Weights of a small transformer language model.
Size: width 96, vocabulary 512, 1.11M parameters.
Architecture: RMSNorm before each block, no biases in attention or MLP, untied embeddings.
Training: a variant of SOAP for these matrices, 117M tokens, 3571 steps.
Each number is 128 + 24 x the weight over its row's rms, rounded and kept within 0 to 255. Layers, rows and columns count from 0. Numbers have three digits each. The size before them is the row's rms in percent of the matrix's.

# layer 2 MLP gate, 192x96, rms 0.253, rows 48-96, columns 0-95
106:123139141188101102157142122122114086106156098132137122110124131133113131128118093118159164126171128127139118095118106153136147153126145139141091180111110069087137116134115186157094131143163172127122147124135118126135079151084116086124150175136114125132186135142138131146136105123114127125
095:175098137107120121126095182143127126145101129093131125130176149112128143091166088106177140125130090131152070165161133127140135134132141126116101153134127142094099117120104120146113120107136168066133128140124099126143063148136126170140129164097137128119133100128164120147133105105126146100
099:154173153162099113133112142140127120097140139115121191140122097108123101145157072162114174097132136126118109085078136129139106121138105151136128111121145133096130099147119179152132114094120079159142145125121116093148141142109177102111162135108150106156122139118104070134130125111139152130
104:122136118113178114148120126153105122099090136126083127137120132121198118111123176127112153115139120154144145169076084129117082123102093141096125121160114151107147132150132155133136077126118165088100149145138174122138130093098125167141145152124128106128119142140118097161118174141105117138
102:102100128165149083139108154131141165127125134118102150091117146142132122101123107127179149114157129121102159103161149147120136179147152188154143105147115118084128134088153148117107120117112130124121126103107125151158146152096104138104141084118120140166141154138069149090133117088167126111
097:115114134122125141158163091125129135156137157104139132109195115118118118146138111101086108132098129132097136152157138074113122133105134137107081144128167156140090086163117122103094120104132083162127160112122161098087187125128118135119111130129102139132101096123186121107120104145132113121
101:165138135121125124147162101140117094154107105155145101148141151134196153128118102134123136100145119126151106063143115110131133154123137101141118083137130147084089080140142113139147173173077157146125121079127140114088137116115151130132116163144133116109164126146122133179105105134128148123
105:130127110160093105118132142125125119121134129136141122108131157171120100114126172168149086117156124130148096088152095135129136096103134162125113141163131063114125127096130122075131099122117135127179174137120154084127095153122128136123130123142118133105140150114100128091124086102206127122
100:118099151106143158156147116147124104120121145112143113137131095181129115153121113141139100122163054117136135132139136097138134125160123176111131139159090154140120087134134117124117095110126146134104102140068140143107113090125096130124090147064103127110148143127119167099150083119109083139
101:143159138181111104103163100121157133169122159131135128160138148115136151183106097117145153116127130114133079105126103090129119143147132138112195155112129138096126176122150097121099133119140151160129127141145119090126130110149137153108159129137158114134167093182133122133123143149113190132
084:103101165169130161113141112156151135174116099124112129163138120132135109128156101124161139130132124114150112129140164140114141155100128138199119085164131105126138123109068162147121155126075102156160145151125074158109132114105099117130122107102123142132121159161129113134126077128144092135
095:163147102116162082135122106134102122160156143133121111098133124156106140147127145144135143154127138087097130076133142134138102120096180175131130157111161114155144167120130151178118156151123133114142134081116151132063140133083142124144126138096124101098171115119130167105108108166110127135
096:179117104172082107119132146099136158130142099166096089108149126106139096121122129098119135119104160116094135113116105176095105160157129096092110135158150090125084139146133107132098116171149210107155123119134143110142124144105129140150120132151152117117113111100115140127104126120137156150
085:105111126153105145114116176140130135115200106117114139143163121082119106155118154106137120144104135141131123133141118146146126097142156126133114137094132157140121163106120122122144105157126118068104142146123137115137199150145114159063121112122160142146151071130093099120113119076118133113
099:120112105112167129089098143127149135088138148130135138139124126108115135127134172117134105154149155140150081102138130140091102097102147115154107087108161125142142155106176139115119129092115100162146145134146140154148169118178114160140094088161122132107108084167124144146131116181145093097
107:148107183128133100132124130122093149150136151137153140170148123142171111150130084125147079071141110121131177170147122133123106102148118141164125077100159134148109109079149133108095100103154143133148164137136142148132122142116120143103135092152123131127134159144087155102106105113109170134
102:185129087099174125149094164077119142104164166124131125121100171141100140124126093143110114062137158097131140105133104126121108119104139116074164125135121095086124137088154152122117114146116146087110141105130130132132142133156135100173142124113119147114098138139141143113155088123106127140
109:134118106093172120144158111077145124127175088102102091131096132125139176129130166171125088109126136157166160077148154124112120110095149149154147139146103127112154120099117154141124134105140138129106094115112095092117137131169103116119128158120091100150123140157146141092108093131130099110
104:098134117121117150116096151106134115120098177124167132092126165119176148108102115145139115042144115153074168130120143120135144133105121157138138157111156142146146126107120126131123144137135130118116081134157176145114123125075119151122105134126166105082147103175140116113100120138137133094
103:109149138136109097134138134122140108147112144154115108136134147127091121144076085114096115124145150164101142089126134136097112146102115136168121146135170140140090147132136098148091140162144190158134141150108107159121078197134144120148167097144104099126132125129093117104151151137085136114
102:131096146137118126156127104156154138124151109151125109096183135144123159131063131143157112128131097132158108115093143113154131137117155117124099156154112132148153158150050167133156134187137106098144123134118143113129129118120139082138130118081160156120145121137119175098123116147129137082
101:139137140141119090143109146121136106064140108109112124097095119124097106123132111119124123122142150072149128138131134140121148124156115116159118149193142101094166151130136095129171102096115127139119105136141123168099131162058069155176115129137128095146125114136137150143134134141157084120
092:151163118197135129148126150118140147102129100149124125098138157119102110126107108143091142126139104169117171103097107151145124105092120129079144167121105114144112101181114181124130168151138156098152133133132137099137138123128118105121087127078136108116148106096125146131132131154114085081
097:147138153130107123140125144112143157119132134087147126101134146164113123127124091158117149117151138146142117141130143174169093114103167140170128142119108074136140100112093115084124074142144067160146126098161105109103123123096147127153127145091119162121167145137083104144081139129150149144
108:146148156143127123144152129169111109109115084102065087114113143104091128164117128134123142103080096106121088124124109166146137095155105137098157090130208119150145147093108129126127136135112142102148121107108129116142125125183128158135114140141129112182132123139105139134108112086120135113
093:166117156113135093141125178130155092112071171131135119155122161161141115113120196130118151123180119161086142130144072128092160108120107127138147106164102124132138131144104124101153130113135174091090132111104119137150130145121172104139133125128102133137121139094157126149115147146110109138
109:141158077147128088122135153133157121081101139123107111086127152151115158157135176129139128118101103116122099155123134120175136125093091085121141100139125152153112109091105176135155089137149101148120123091103082117158145137110119101150114087130118129182151130125119118103145142117154161131
108:139148141136123095121123183113150100128085157111132101112100140154148147125111128122115122143097097161167107137067121125147137133088146132133095164176112138129120140170155161138173116102127120145167099106130111066152171105094145108091163122123095128125108133130145099150115119126137148128
093:151112110143104100133158129141145145124092100137099155098139144097146142151149107091118149131154107118141110098157104132117143119181112120168071172164128191118128137091152127112143120201140108115126134118099127137114118106112117128156173110118159105110103155149114117141122142114121123076
098:103118096121143121104155169100154076148134120126136142142110127127108149152147129123116144112125127128131144117130107181094193091125145157103126104161120137094183080093091147136133129117160118148099155145132165122118094131141182122084130120147118117155100120127138105142099098105116081127
097:125169114097143102137134134144130110131123122148111194115102161121152131108123117113116117079104136131127171156162142075119112136135148126133113085183156148145112125098092113149076120103131149130123120121111079151112155133113087139124105107129127145152148142156080093102127105118166170132
096:177114141150147118145160151093125096087182107180146132128110106142105110126112125098123120132163145106090113089121113129092118088137136166141137136113139121148099082101139153140095121101088101161116107114126130160127111140169121132131128130114156173160130133090138083096083107129124136138
099:132130153152138095153104102164088109143177138130114130141116129164107122098170119114131138114106120170153132154136122113168094152114126159136123127162095126149079119138123093079135116104131096126122115165116065149103124117130069099131126111141093121155143143123131133131135089141064131131
087:107116147125113127140113122138144112066158122125154114124101150116098068096093167137127139157140112134145121163127135148117108116113125171112158109088101125141154124083037152127146133116098115112146115122123153127120100110138094095156102159105119128132143127165101101107150153116129100157
095:090130153120107143119138138174116105142177150133084123089130116140155146163107127143100141122120155125156122105149172135096110152147183114121173146121138129167138096096096134156098103132135129155079156115182131106109110134140149117094148178134157133098108116144096105100139129139117102125
108:136119130085130141129151132151100150117151147136118147157151133103141150091113147155098082126128134144182153129127119090149183180088129086141108096158127127153083130115120111142116124152134117103116132125119091114095146136123183121152108141109144133124107119135155171088101140161174112164
097:148138101132120161144108136076116107153130139115174133118138096131121144118112124132101148102064126157167102126096131116123129146102110162115150112093101126119104111126145133128188168117136091170056097122121137167111140159153111103135140087101169152108123156153138123113138121126130110145
100:150138112137147196162110096140151096147122110152139063075106122149150120114123159128117101115104103144137112144177158124095109122132107127118094137130122115139113136131126121097122131147148129183178120114149151138094087152121120107109141127093133131111143085134131157107116185117104108162
113:153103095122145167125139149137137122098129115151118120098083085121139156128139080112166108149095132138122109131143126181098118122099140081110116131158095136099123176165198108134119099144125109127120159162110159145105145147151154136125115121103146078148146169116105105145111109149117122145
099:136096127147096101089177124123151128156165139145147099120151115116099105073113127134120137133076116116143123140145119085139121106082159143118155116182110133170100128143136161123141120134133112137134201128119100144084137137108138148177099105128102118109134107121166112146127109085153125120
103:127109112110162143105127125108141114150152155117139092136114123120152116135099097127130102101096130124144128120142183103106097091110156096105133154123116157131140134152117089108114100181142166084115112131101147149111118100147152090162139131085108160107149143152177086076158138143109103144
096:129123103107127161162158166125128114105171138109102106139143185118132119142134167138153145128125141148123132100135110167158100152131182093120137123118105151131172136115180109147172123132111102083128123124143137122117158113119134121061091081135129100097138112079121140122097140159140113135
101:070101158156116113093167158123144117123131144127111110081153096126142149105099122101129093121149136133128141086150093136094138124131136113146157115129164128156150144094169108141102110148153126133090119106119090133114114119168140104140157146125162083116125101120140191176164118160119118130
092:156108146112130173154119158087118116104091120081121120117124121109102143093136152137076144064124126107146160121121118101111097105067091174135103144118135149141114085126130109108157117104170094143111115140136121134138129099143123152151109157153118123111127155156099130113099124151184124132
085:136143076166178138139133161100120076141105109090145107147108145088112149106107109124124136117125117134144139133169182177131152084162132119135109166166123115104134098112139150108138139141144132110144158173113113109150100146158102092150116143118115097110134125143121151169147124142170100144
092:162167143132135099118136142094127110131133118130170140149114133099118129095097115126157118117106119152128148095096174142158106145136143170099127106191143133146144107097161154170157122126158094094123114138122175152097123120103165125155124126100154137181137145168130146142104132140162086149
087:095146148136129099146155088117168100135102144145116145119111104120157146101119142131153123076155111103113082099153160085119169142145156090144140110108135147160169122147116114103141084116122115113148149117120113152124134127097103110117125138159067096087121112098113138116111134132173161087
107:144130105122142083154150172165143143107156074127101116132164138126157130159114107154122106121092110118108161121143133171138126167110134146096147146126139133082092090133137119138162121119154146109153102104138155108093127098132124082144117101108129142163131142109109105134164126151130111204
096:131136096136123155113126128126082107134149146120108160169123125120142125147101119071127083116116102119151103150136077111115164100158099129153133148135134160126095115147165098116115156140145125104138146174093125176104128115125121155084094119122150134100175186135135146158109146120144083110
# layer 2 MLP up, 192x96, rms 0.244, rows 48-95, columns 0-95
105:131129116144105157129126103138113124115131107144137077134166120068176144107125121132142105128158121113129094129113103144133117168122129133142054128129147144098139098107164125076108173131185123129123138121158117171111146126108156106128164089116114105129162150147114119164130149144180125154
098:086121097183142158117138052116151144136134095156151116098112088160130142113158157138103154114131125084140129091108122144122126144108155136121110104099170132164144107160108135116113159112127123201123123130107123114144166114117122153118134113155122113126116111107137173136116119123122067133
096:140095121140161130111116134140094144088098116160147103111142113118114134098106153100168141142128125146151104161155123116117108135120147123162117128160111164179114157115138103125151124159094116141125152103137123133075092120148120136164072101164107189094139090157129164106115108153140152108
097:158147116123121148078181109123080137163110118128092124148116090119144107141152134130130160139121113162104075110129144132136123114137110091141124109092104084082147123089117121120168141155153128133139156059092137125115099113122124105099120161156111136130124126142128100147149146159154109080
095:103138084092116123096099114119155112158101104161161162162145111154147112141183144071147147131106175102133079134100133116137161127087119129127123165092100173126131124188132107106157168140150143108142122127117096117137160140122130127139136109091136098119134106143104128158115124111126143126
100:108206117136158092103090133100119118110132126139109143153113150167113110103105148134134122128157142164156139116134124125126149144142148154117135122110120125112126130095159119101169121130117137091170053177128083158129145088159103081117124113111147165116137114127092139125165122122135147135
103:127126161057124151119096121127109143156135172127162142107159122157098107120105118109163137143123120104178130143115186166119138098126116076143173085155142147113182138123128106144111108140101085128115127140116107167143120129099125156100151107129120139140103128104106122127106095134163114140
096:162168170103167151140124140161121140109079157138136100153119139116102105157142119140155105123123137122113113157140094102153140129103155110161126113124117155166128100136112168091090108115059120131129116169099112119147112169106112128121101097182118144107127139158122090145164115127125131161
101:099101106101131172145182131160132098114085086139120102128146133142114138135106094136125134125125113118075138109144122124170140088149111137129124129159106180158129108131117146100140115153134147136111104143118085120073089147189109116123101150084141139106163127126091112113146107141161145116
100:117074124133143141186136138142132185107145084064097098087094130121119101150122143172124135135114146131096102116137098168117096119142106134122112105109141153125131158119121140131124146154081124126099123130095125111144109123132117134114169110151100157170190129131110119142083129124139107131
090:130137094114132151102123127115169132131183107123183131097146152116138130143105116129135144145057110102130093140151122112166150122143118165094117113144139142147136132123162103138145118126098134125124109105157116086077185099133153148142165167110112103127101140129154104120142174132157119086
088:108177095157157156128101117149127131119103147088147156123105095202080118150120102132147102161084141087150123110121176107147132102087127148147149128118162128142110130131122128134116156132118099144105101117176100125137149132124126124127127122077165087128138125137102116101104147146097155148
097:079147132109089123158125132138143111103156128095144152113120145087169132088121145101108091112126136134117139104115162103140133093135132126173143141112181143147159097102142181147110092120158133102090107120104155127121135180114138121093146107113096132127143104137169093137119155091129169135
094:099150115166132181130161102134066107108142089148120132096140127130134142123149141135128142117151075119136153118161114132121133122143128096122188146143158154122143090108082123115121150094126122136083156149115136081133117104075138101149150144130122179123146159118104088127138095122137144150
103:140138164112100093171130168132157152136115102131153164125133160127106133132122136136106132160121164175166134109129122108096104134128118111134107118121159158112155105139124143190138129118151147165137138129160129137130178148140126118135142124149130172079137152139166188118081133159169108167
105:159112075123125147101096140106156146108157086162130136093147094145177130174081119122092139138164150110097139129101129123149128128136180136135114117146129117113110136188149147113139113120076104132146140109155133135131118140106089135084105103115119135087137130126098082106116121086129111120
109:157164088119119149132105169144134172097150183075169130142149105124153104132153128136120131079113142093140134144131149126125112146132141166148111154153114131108116151143136125146140103129163176127147146194131108163126080136115111113169151131126156153167129117144144138131140141110092092120
104:118148115166157093100121122137108130143162129128181114126085148116127126123089099183097132139115137086138124098124109134141116151129128132114156134129079132136130077113147152102125116136110140139138159094159131111138121109143198143150157109157110118171132097174101174095118141108101147148
103:123141103197116146131137098125088159112164129168121129131136145115105142083125154145120144136162131067103140163140166128140122125138132137182160124109130165151122102142140108130154133106082134096114150167127083165142149086125140083138117119104115120145096121126127148166145104123168118124
101:137131103107122114139162107121146122168127128127123088106152147156148099141125153110087089124167172084153169117135139142093112149142114128139114119096147142140111096141113110122166163139100131115119122071135151133118153151093116124158119135182076123141127117078109162137078153156128149114
100:144172132146071135131117163098150091116135140118147166165161104101127102163102128117133134112084175120129111144153126139154139118158115108098165183137125126131114085130114120150140102168138146168144154107132111129157189156132085124113117138120112139128106093118112113124112149090091123143
094:149110126163125174153157104171142131155124085132111095144189111139129196107136169120122104144142134131096142114109119129096101135092118182162108146136118146175179113166139123098104154120146122153112146143089129128126120093132110104138133109120117132089129121117110119137095136145106118093
096:106140153092097124154100127138157129130115153085133123158143146071143108147136173079131127151131113107145090158141097087127092109130120103155112106132165158111143172113142118149119106098136138135081129129167184127124146113138133133149141182127089109143158118107115108126169143098142133140
097:135146078142152133148133125145163132098117127126095112191155121122083100119144167165155102151155117120112128117088123113113179067127075124139115099086153111104083153130136148136108126112120117140127126136096083117131122128111098172111111138150136134147109124131144136142135147112121119189
113:144133171106186141152129117117085134098106127069154090159162090142146085142102109115111148112121163109141114120118122123167118117119146109078121082114119135130090137123118104091165151121094128135103099098135148135152155152096134137145104112155116119086126132112111141101140130140115076111
094:149152103090149135159128133110141079165134152136141141135148150135117156114125110134141150116169136102111126136131154146050142105112111145137098074114130123099117149110114110139121109092170130135148113118049095143102090147133169117178121133175141132122110138126109118109116135113137094110
101:114110099108149125134131143153124135155061137129136110153134133160124077145119122058135133104130132151137094121131118144156170115149134101103160137176142093120143139122165110105126132126173113076146114112123133161107126091133123077095149165177110159119124095126124118130149152104115139101
102:120093113120088141129151095103105132132105121136114134128130138098100177112147126156124127155153114138120096112075145112135107140077131148117076152128164172128101103117097126134128157069103135146154111109141133157131085081139157125127135137102121097097137112183156128118155108122162155100
098:084096121111153165138120152127140141148119144124115139104115122143131105087118137135137111133110144127155106092160149206162109100108142096113129106123195139103142127151115118124091122117126090102113109106153164102079176140132152122165149126135136149120106135122131128156148108100168135075
097:121128118103136112121134110137107110123130121131117101102141140093142107112133145138119146125193108145124148131098138121135116125128110097131075119103098103151126165133078130122174146091128120099133137163130137118097114132161102132169143184082144172132094087157140162155145195134146146096
100:139134129148120116141142111146085124133099113098096161138115167126129106117136113131129142137139117159118115087154103165148118124094154124143079102135128115118113119089113148121140118128159128157111088083145080177125155165133141165144173155154140091173111137160149117073151135135167118162
104:123115150116105139135147102127137110072117155144147114142084133155142156120127147116140134114106123134124109107137125099094180096140140122168119121110141155158120139108109142148118134139094072161126083125093142137152073129103122130144064145054102143127116132116122133144087113120154125084
099:137099131065128159107160093101101115137141125096102141137174106133135117125140150123110109154074167126133127182168140129145108128118120070140152115182163136081123129125150116129104127152111123098132124129154120123100104112152125114118127082081142143095106118111139105112146148106151130084
096:129115150137165149129150131075128155131118125087154117094139143121128146130137135192151169142147145126064107138133067128123108087087113167140139122137120157134123121116108140117137134093119136099128129109148113109128128089106161127115106128080093091094151160151137093137095168110125152142
096:117128123137123141153098164128167163113138108099123066076136112112107118119152150105102130149159090164125151099109113141123146070100114148119089081130117152152128115136110119124125127156150147181127116088122107148133110109135139118108126099115180154128097124109128160153102095124081159133
101:162153155134106132149116168146105130140121103093089121153099133128107161111131105145110089102157083143124152150134171143138131130095131150146124125147103118138172104128126112101109066137155125131115154147124074138112117121144064139095103096092093080104104126155144115111126112148122133097
101:125141118137182119151148166098161127095134091108094105140135169129169105104125130135106138143119140120107115102153101139108122145185127116121115120114095133151151125108110133092154145128116170110109099140151086082137162134121132076101078129142114151088119115175108127137136099144132174107
102:127138122122173135131109168135136133150180166122121117107124156139130133113191141159135128090113156143129097137151062152127120186117115139088083116111113166126120095155169155137115164123115138140120142146116092131119147151100124147130145085079102107144124143155111125119136097101125096130
116:125118140140104105109171164177147152123128119106068120126135103120132128109134116207145144128148129130137187154124140108132144110157124153155168103131184125143158121164127140118180117127135148136136123109125114142096146127135100139128125146080157140170134084135140079145141154142128106110
102:147134130121098107055167105121127165149154118163128094117144106106115139106116130103163131150088108113135104133156123107096127126119150123112173102175179128163112151132156180119164119146120124154134167096138073142124130138107128139122148100086128104089115142131138115151121143105145135160
102:125144119100141126122120146132114115144151152136130138089135132167130176113121108156144121173151071144133160119124100096162184146110119151124114088119120079104112121130131131102114107128135129098153130158154169169153178129141145172094119124126122089132113103090109128132111121125160194130
097:155144165133107132126131133162117115142116149106080157144133066137117121106161115140099119129161099127136119181117184106131115117160069144149125117171143108133110107140115105157106083120163132127149125137114100142091102120136120103176163145126143159152104166153139091118143119108122130093
094:087120096129143156166096101124128132112092132118115072170096130144145095085156135123140110142136126123147158092112155112126194087149124141136099074131125108127132109140113111107104089144149138089126165116137146163163141085112152126139150126122090122137097149144082137105101137134141124144
094:174151132134135136145138131118121120180123154095142150160150124150117159113114074091156128101106116139125091136110149124125123128074121127070163135113119139125110109114103116133130117104134099169117155104099151128116097080112155123087111089117128083119111106069137138105107147101150097148
086:144121133105113145109147134125126117161141093134154134132099119126117151155080136127144166155098137169158140106114156098127136168149153145123153115128155083125185105133079115125128141145151117119105176132129150101159165084138117147157124116121103122114180131092152143122098112136104177079
090:161095110140124120132108141103128112130159104096125092108154146114121135129088109123138097137121138104115120070157115144120099147180102164171152114142098119120066142110164136163117131112134084160152116093146161143105121144156121101129159118142125096159155123160125189143121108133115125157
087:122111108111169121135141120093116151158158104150108131110144158169082123193142126141159154130130101136126170112124074144130120141090126139097110101167110136111133140174145164135116149183114140129091120108107162121127127096125157136138126084116122124136150130179103135128094109124085122158
102:125164146138118117113101141157137089124162195173101125155113146119132110135134125129160144150155134143130135106137111123080140107121176135132107138114149110127132116117072097109129109110117147124092081154132121166150126147143157179148125120155132153148126138158146201097118131142167137091
# layer 2 MLP down (transposed), 192x96, rms 0.226, rows 48-95, columns 0-95
101:095150112156098152146147135152120102105116107150130138105160115133183141109124147117134148100159086082100145127096113117131131137158129116093114139136141111138095138136098132146109077138130140131089121142122173159144115171136101078161091089154141119102116137110148101125108121150093130062
099:148128153147093157122105070163124113123131151109140142141121173165144131146079143168087109138129101139103177139119131144124201139119138126115135139123155185138090110118171133161120122086129150106130109137142127143156162120134140075157141119119128141125136141160103089120133149136099133107
102:145148122119114134114134124119165155104103125132136121088124139116105157108119158101112160136124167090123121138157104153142161118109147115195103142115110149120087077132094106150176113078125183170099126124106141142124128134161128120117108144120152132084136131086082153119150148117124152163
093:168137133110082188112096146139143153153128109158136116161086095130154100148132149167154117153110084118137161134086121107141095123157171129132118128116171121111122094160117149150127175120151130131131189132108123133122129126115126109148142124129152079092176121129109110133115151112154140159
102:139101108162152100098127163126102110107117089163170127110135182130124133130100139134093146108128127164099092158132120105148141138101103171129133074141161148150163132133153116111083159126107109165160122131095100089130114152106136130147140127119125132108125131148157103082107124125072091135
102:157130121140096126122090115099150138136090191141134093100101135098099127096084114116145120146115079119147128153150177147123134131153100163128108125119155106115100143105145134104173109109133180115128140125082130130158130096177154137132107103139134134172118156104124108108108085112153138146
094:138154152162120078120164137110126175127141147118106133136098167141104130102135148104116060137136109150112111101175135144128105118158129139101137167116162133119127123077162108109140153135145085117136178132124152145181133133103113114134129151126124126152130085125143172130136138166100115078
104:125122106101127166186096148122091136155117104130151122113140094171096154169116135115141117148140157116136106126119198109095141127150109161126089166132116099152107133164113130101162159110115112126137083172126118102094135131158145174122110150089126100138147140148123113107140125100150135143
101:134129141089136115112127095091118112106133098130131145089143148123173119140173120104123123115155150103158139104153125116112153135148122122086063141136144110158154076150108135100106099169176082099115125163135112121120136144131185148148138115132158151113100140112142148083154126147167133136
098:108148088128118141134122113140119136147146139122088145105108153131134124158123076142143109102145132188129090128155088165131109088141134129092127133155120143131112116116127126083101107120189119126122167080152161163118132158137163124139089141122150147156172132120128191102122136120086137122
096:129149141127154120144074140149130148133142163161128144101095127125145149141161109119126152099143134124130156123148125135177095130094186175112139137101150149104151131136140123144117128140073151143163117169091094147145120168157105136118111135141154114089112104114094160148176108151137173104
097:142147091127137138122152122124131143122135127121134117116134146163091108123134123122152114145107122096135117106128138102116112132137099108156116165108183129158128161119130120205155168138090158125151109117161132122080148137162116138092136133084177078183131128111142075124114138118151165101
103:097138082137122157140133146155144147120082148098148134093129121099098132131100101098102149130106115121138121190138127110159146154093132143120107181143119118120086135105095124141093113055135143134122127115135114114142159082127163129158162107125120120140131110097142095149123099091114168153
101:132096161117113112098135136177122132185133144078076122130124111120116093132073181111122140117137124120110127159129124112166116178140112131108127141078137135107112131101124085089148140156135179144081141112104165121142105114127138160104100125149104134155134123141082144140115126116127153130
104:154136116144128115131109121094110094120125119152139157140120090146142138122146179129096130112146155122114128136105111147181179115117157153128120133135089112146107149168047151116117119141140133088076128111153123135115077121151127129157135130140108114149094132149103108164127171113087094093
100:115159165151121125144097125131128143177126101117147152146136112146047114120167085115154118101144121147119128174153145143124156144143131154130143131138144141167145096074125104108091152122164154120098095115153126153099139122106152152109166115157136185162112132105131141147115126137118161116
104:122140114138133144094104127153119143124155140151129137141142095116129085095134148128121131122143138156129159114166142124136091102144114078106152178084160115112176083141150124132172112111127142109134182136166121126110127118113157150075175108129148140154165136117069169140106119122107118141
108:148128130119127115080184119133142087131125143145116110142143155123101086141139116106144064130114145127151086176124184143151083108106110097115138154164114147166137122135159152115086156124133121146104165164102149135126118149162140154125167111128130091139134117145124129123087095131145165131
102:145120101077119123159131167141141155145135128160115132160158092116138120136130116100106124194157117100119085119113126166128115135132166128110114098144093133092154129124157130130139132127140077144121141102130187139151199092131113100100134140113083146155147172144131146142128114151111129131
102:082122107122150102126094123154099119167121164083119124125136125134148179111154143148130137148087140173174107117089181129146148117170114122103161108104108074117137154121122121171176146103130134118145125141074143136116137115124122110104123118143174119106115107128162115125128165125160142128
100:144095136134134169081097122121068100097149138112168107117168144119117120133110125108092138164089132119140145128153135145146109123135147110122106089144130138092097142119090127091100158137137099118122133158112109127129097170097109179082117149174113155101148127096106159092115147141106124131
098:159084125118104113135144124163127131124158080135112138140130132108097122108142136138155131144132126157120138106142109113096067130107097164123084142093118189161138086128101073112133176140105107100116118101104139107125175108120113121135135140130114120119108113090168119136062117108125104135
102:128108097123100163120136101140112124123144138095105143118102132088168143096127127112194128147157126141121143152165119116089118110124118086120107104096117129134139121141179092157149109104148086110124122108118124122135169080082115126128149111113111071126166119112166151138129113135076091132
098:141124120088094157155112116162134148164129143121117140165172145148164122154116128119148164181127172098181122110077148115121114133131139126147118168096141132166158142085143117114127110169129131121112146107119124156106138136115147143147122173120098153097135151154163105107100159086153146131
106:120114166111164165113131174131112183188139145149106133142111113119122133126089144152123158150117153093138158092153098110130137143142093150159133120093109130160146130093129126141133118159100098154150121145105122154116178157134175151097144109131115134120141072170128133109117114138097153103
096:138143115139143165110121159146115125094128111139116091120102099130085130083159113097153100155122116115113126087126152070130091101169150134080166136151154156136141125179162122114141130151135156166135151122145172092134109132144133138120146143108126135147121133070151107103133145160163152105
107:127135170144136121137094151148128115111158140115105146151142106147122118182127149126098172162125105158110150168094095095089158126055110101107157150127140135113113115102136138132134125092127127107099112099114138157120119104129086122158097107134128145122131176122182091095108109154140147119
101:098102132098146141143136104166117144145096082095108105135142137065125145102140165138158148131118083106136095133118121096135084100111135090148133157156128120158108101168102114127091133152096150144144095126154153148151096093118105129099126094098102137118123120124137085175128118152151140113
090:101091112159126131100142135122111121101119134127097101117138115184138139112143121142134120108122128131101122140083131147150098141098117099099163067107129111100149129150138104137151108139128117115109146156147109136185138141124124144145115155136176157097161113109094210117119074111166121119
096:145111139149127132131116084135164161129168164131137155144124114132123089107151145155126159142096139114099159149115138130160133094103117133101167109166137085143109137099106094129122158143161152101152129163125111149108179118084147141145115138090103080112115142128107116171166128121133112186
097:134104130148159167139141125165127122114137140109130100138164128129144099124149141125122136113138137122144116149059179121128095105145108123134095166141115165125127131118105142090168101104118161103141155161170143101160088101146125114116109144085083098096131108106115161114141151161167173140
105:145119103142097154120140107121129105137137100109108085091148073094091188139101142141131130194131117148120092124156132122140139152121112085139152118151171138116103158157120122146096124100107071117145127138113129125147090106169114151134125116141171109147150140115112148086140152137149100148
098:124087105097094122123106132111128125148173108138129119120111093080129134127139124160157162150147149143137115143135133043125109089144169089137141124115133077077120184156141167101107105106091115130107096138134111109121118109123131131163141106147160135131140141088135138109110099128113107136
096:086124143127092133169108176132090126099172115142140130134142124121102094122119117142152104151103138135107173126129123137104145130180151149106104121081094140129140142140159144129150115105080158160157161164120110102082147158141151114160091111110170153118095121127121123124112110074120144133
097:152148124127108097117189124108119092065120108089137121139172121121149126123129103114143145142135103132108080144117147158137118165088141098102110110136130138114128127103144098150168154160128131115143131118110094113125158131125134142133131137140103116096106102120114224158133095097144164131
102:167126113170115169097131115118153108125115071128106077113176100086161119100096094120136102136122160140162138176129148161091126119123102129145105104124114107115149121122108100107139099118113114129106149095123126128123087133106146119112150128157118141186095155106095132106127085155135132147
097:133165117164130150109151117115114120099124124122144131132177207106173095147124138117124125093113087106132115100155128116102111099133120149108140120151109114112110078150122096151155135148131159142163111122119173147117140129180147093158145110152128162106137166103128099101179129113141128107
098:126102098146074145162139104128111124140107105163119137146074108113120104134105138116112118199138131144117121136137164082136165170108139121165175137090127091140127154169121104128143130135130108136114134134140171103131121139144157113145116146098149112129126168127149075118119124136101184157
108:149151137173139105116147118103154151122117113199120107071162112100096106131144120098153100123110096116125119150122147107141120079103137135128131126084123127095159120145161141121109136107158111047151129156173128148124145162134124142154133134158149107098131145137112156116132154097152118141
099:132155160124191107139078100089132160137126106151124121150127122142154115131134120187105158151130120124192205129115129102127141098121131112139144120122125101120141119087174113130113136118132114110138115153099154160131152139126108154133095100150138133162144144086142130174126106170142135127
104:156166122116108130121089068117109125097166151129131129120129102149115133087101162076104158116123128121143093112111089146106157139100105173137169097152114159118117110126114125082088080145098123135136169095121103095108078120086099127130125128136133133126102118139110100109129111140124146126
093:146117118135158105105106061137135167121120134111129110140113121103116150146104096086110146102124150165136116125109162131119173128075089151107109134105111072116119174153133132148145136100140102152145119119145171106132178154104149157144089129097120120141175083118093127130115121129143121128
103:177133114106154140138117101115177092138151145152145119110106130084145149108085117157118148106086124161149153108144124162111120127133102119114121075169117112141101096192150076115109149127148147145125128116116147146096100094117135168123149137146117112127128160121110164145107108178141112139
099:144130108110166111127105097168147153139130138170107126116153169167128132091135075091140115096147143178158122150130119157141143131106106105110127130147171135123142172125170158114155148151122146165130161085111102100149118150094145126104111126108125146148121136094106090100158152113146105099
094:130125106112154115155148178151130109107157101114142126160144145131114138147108186121115114173158121157132101130163105116140131107137135134123140133156094118132155156118168134134101147155123141112080146148106138112136137124098106089157117103192175128099114121119104109148124087099185139175
101:104135115128090138130120101137076100127134176137155110103112117148167132117098124097158111137141162093147175156118134098185105142117124123150130182120096141203143139106170129134145111073134149113137135131094109157144112120125141124103132097120126157135144141155105115124134118130173125102
095:183108136072105154133160152141113178155146137084110104077127117138086139130138094101129104094131106135133099155174137115110185121158129109140143104118088099124105144153138111149100159169114134169098118103097116087146105109096121143136124127154146149140114139141152130131131129141122139125
105:137126145133084154088088131143134141076130145141136105093120122141123168085162075101135127138120119143144127129164112167099130114140118181162137188142111110174139140115150105145097128151135107143160132122126081143163119151168155113138101126118145131117127095131118115105087152107095117107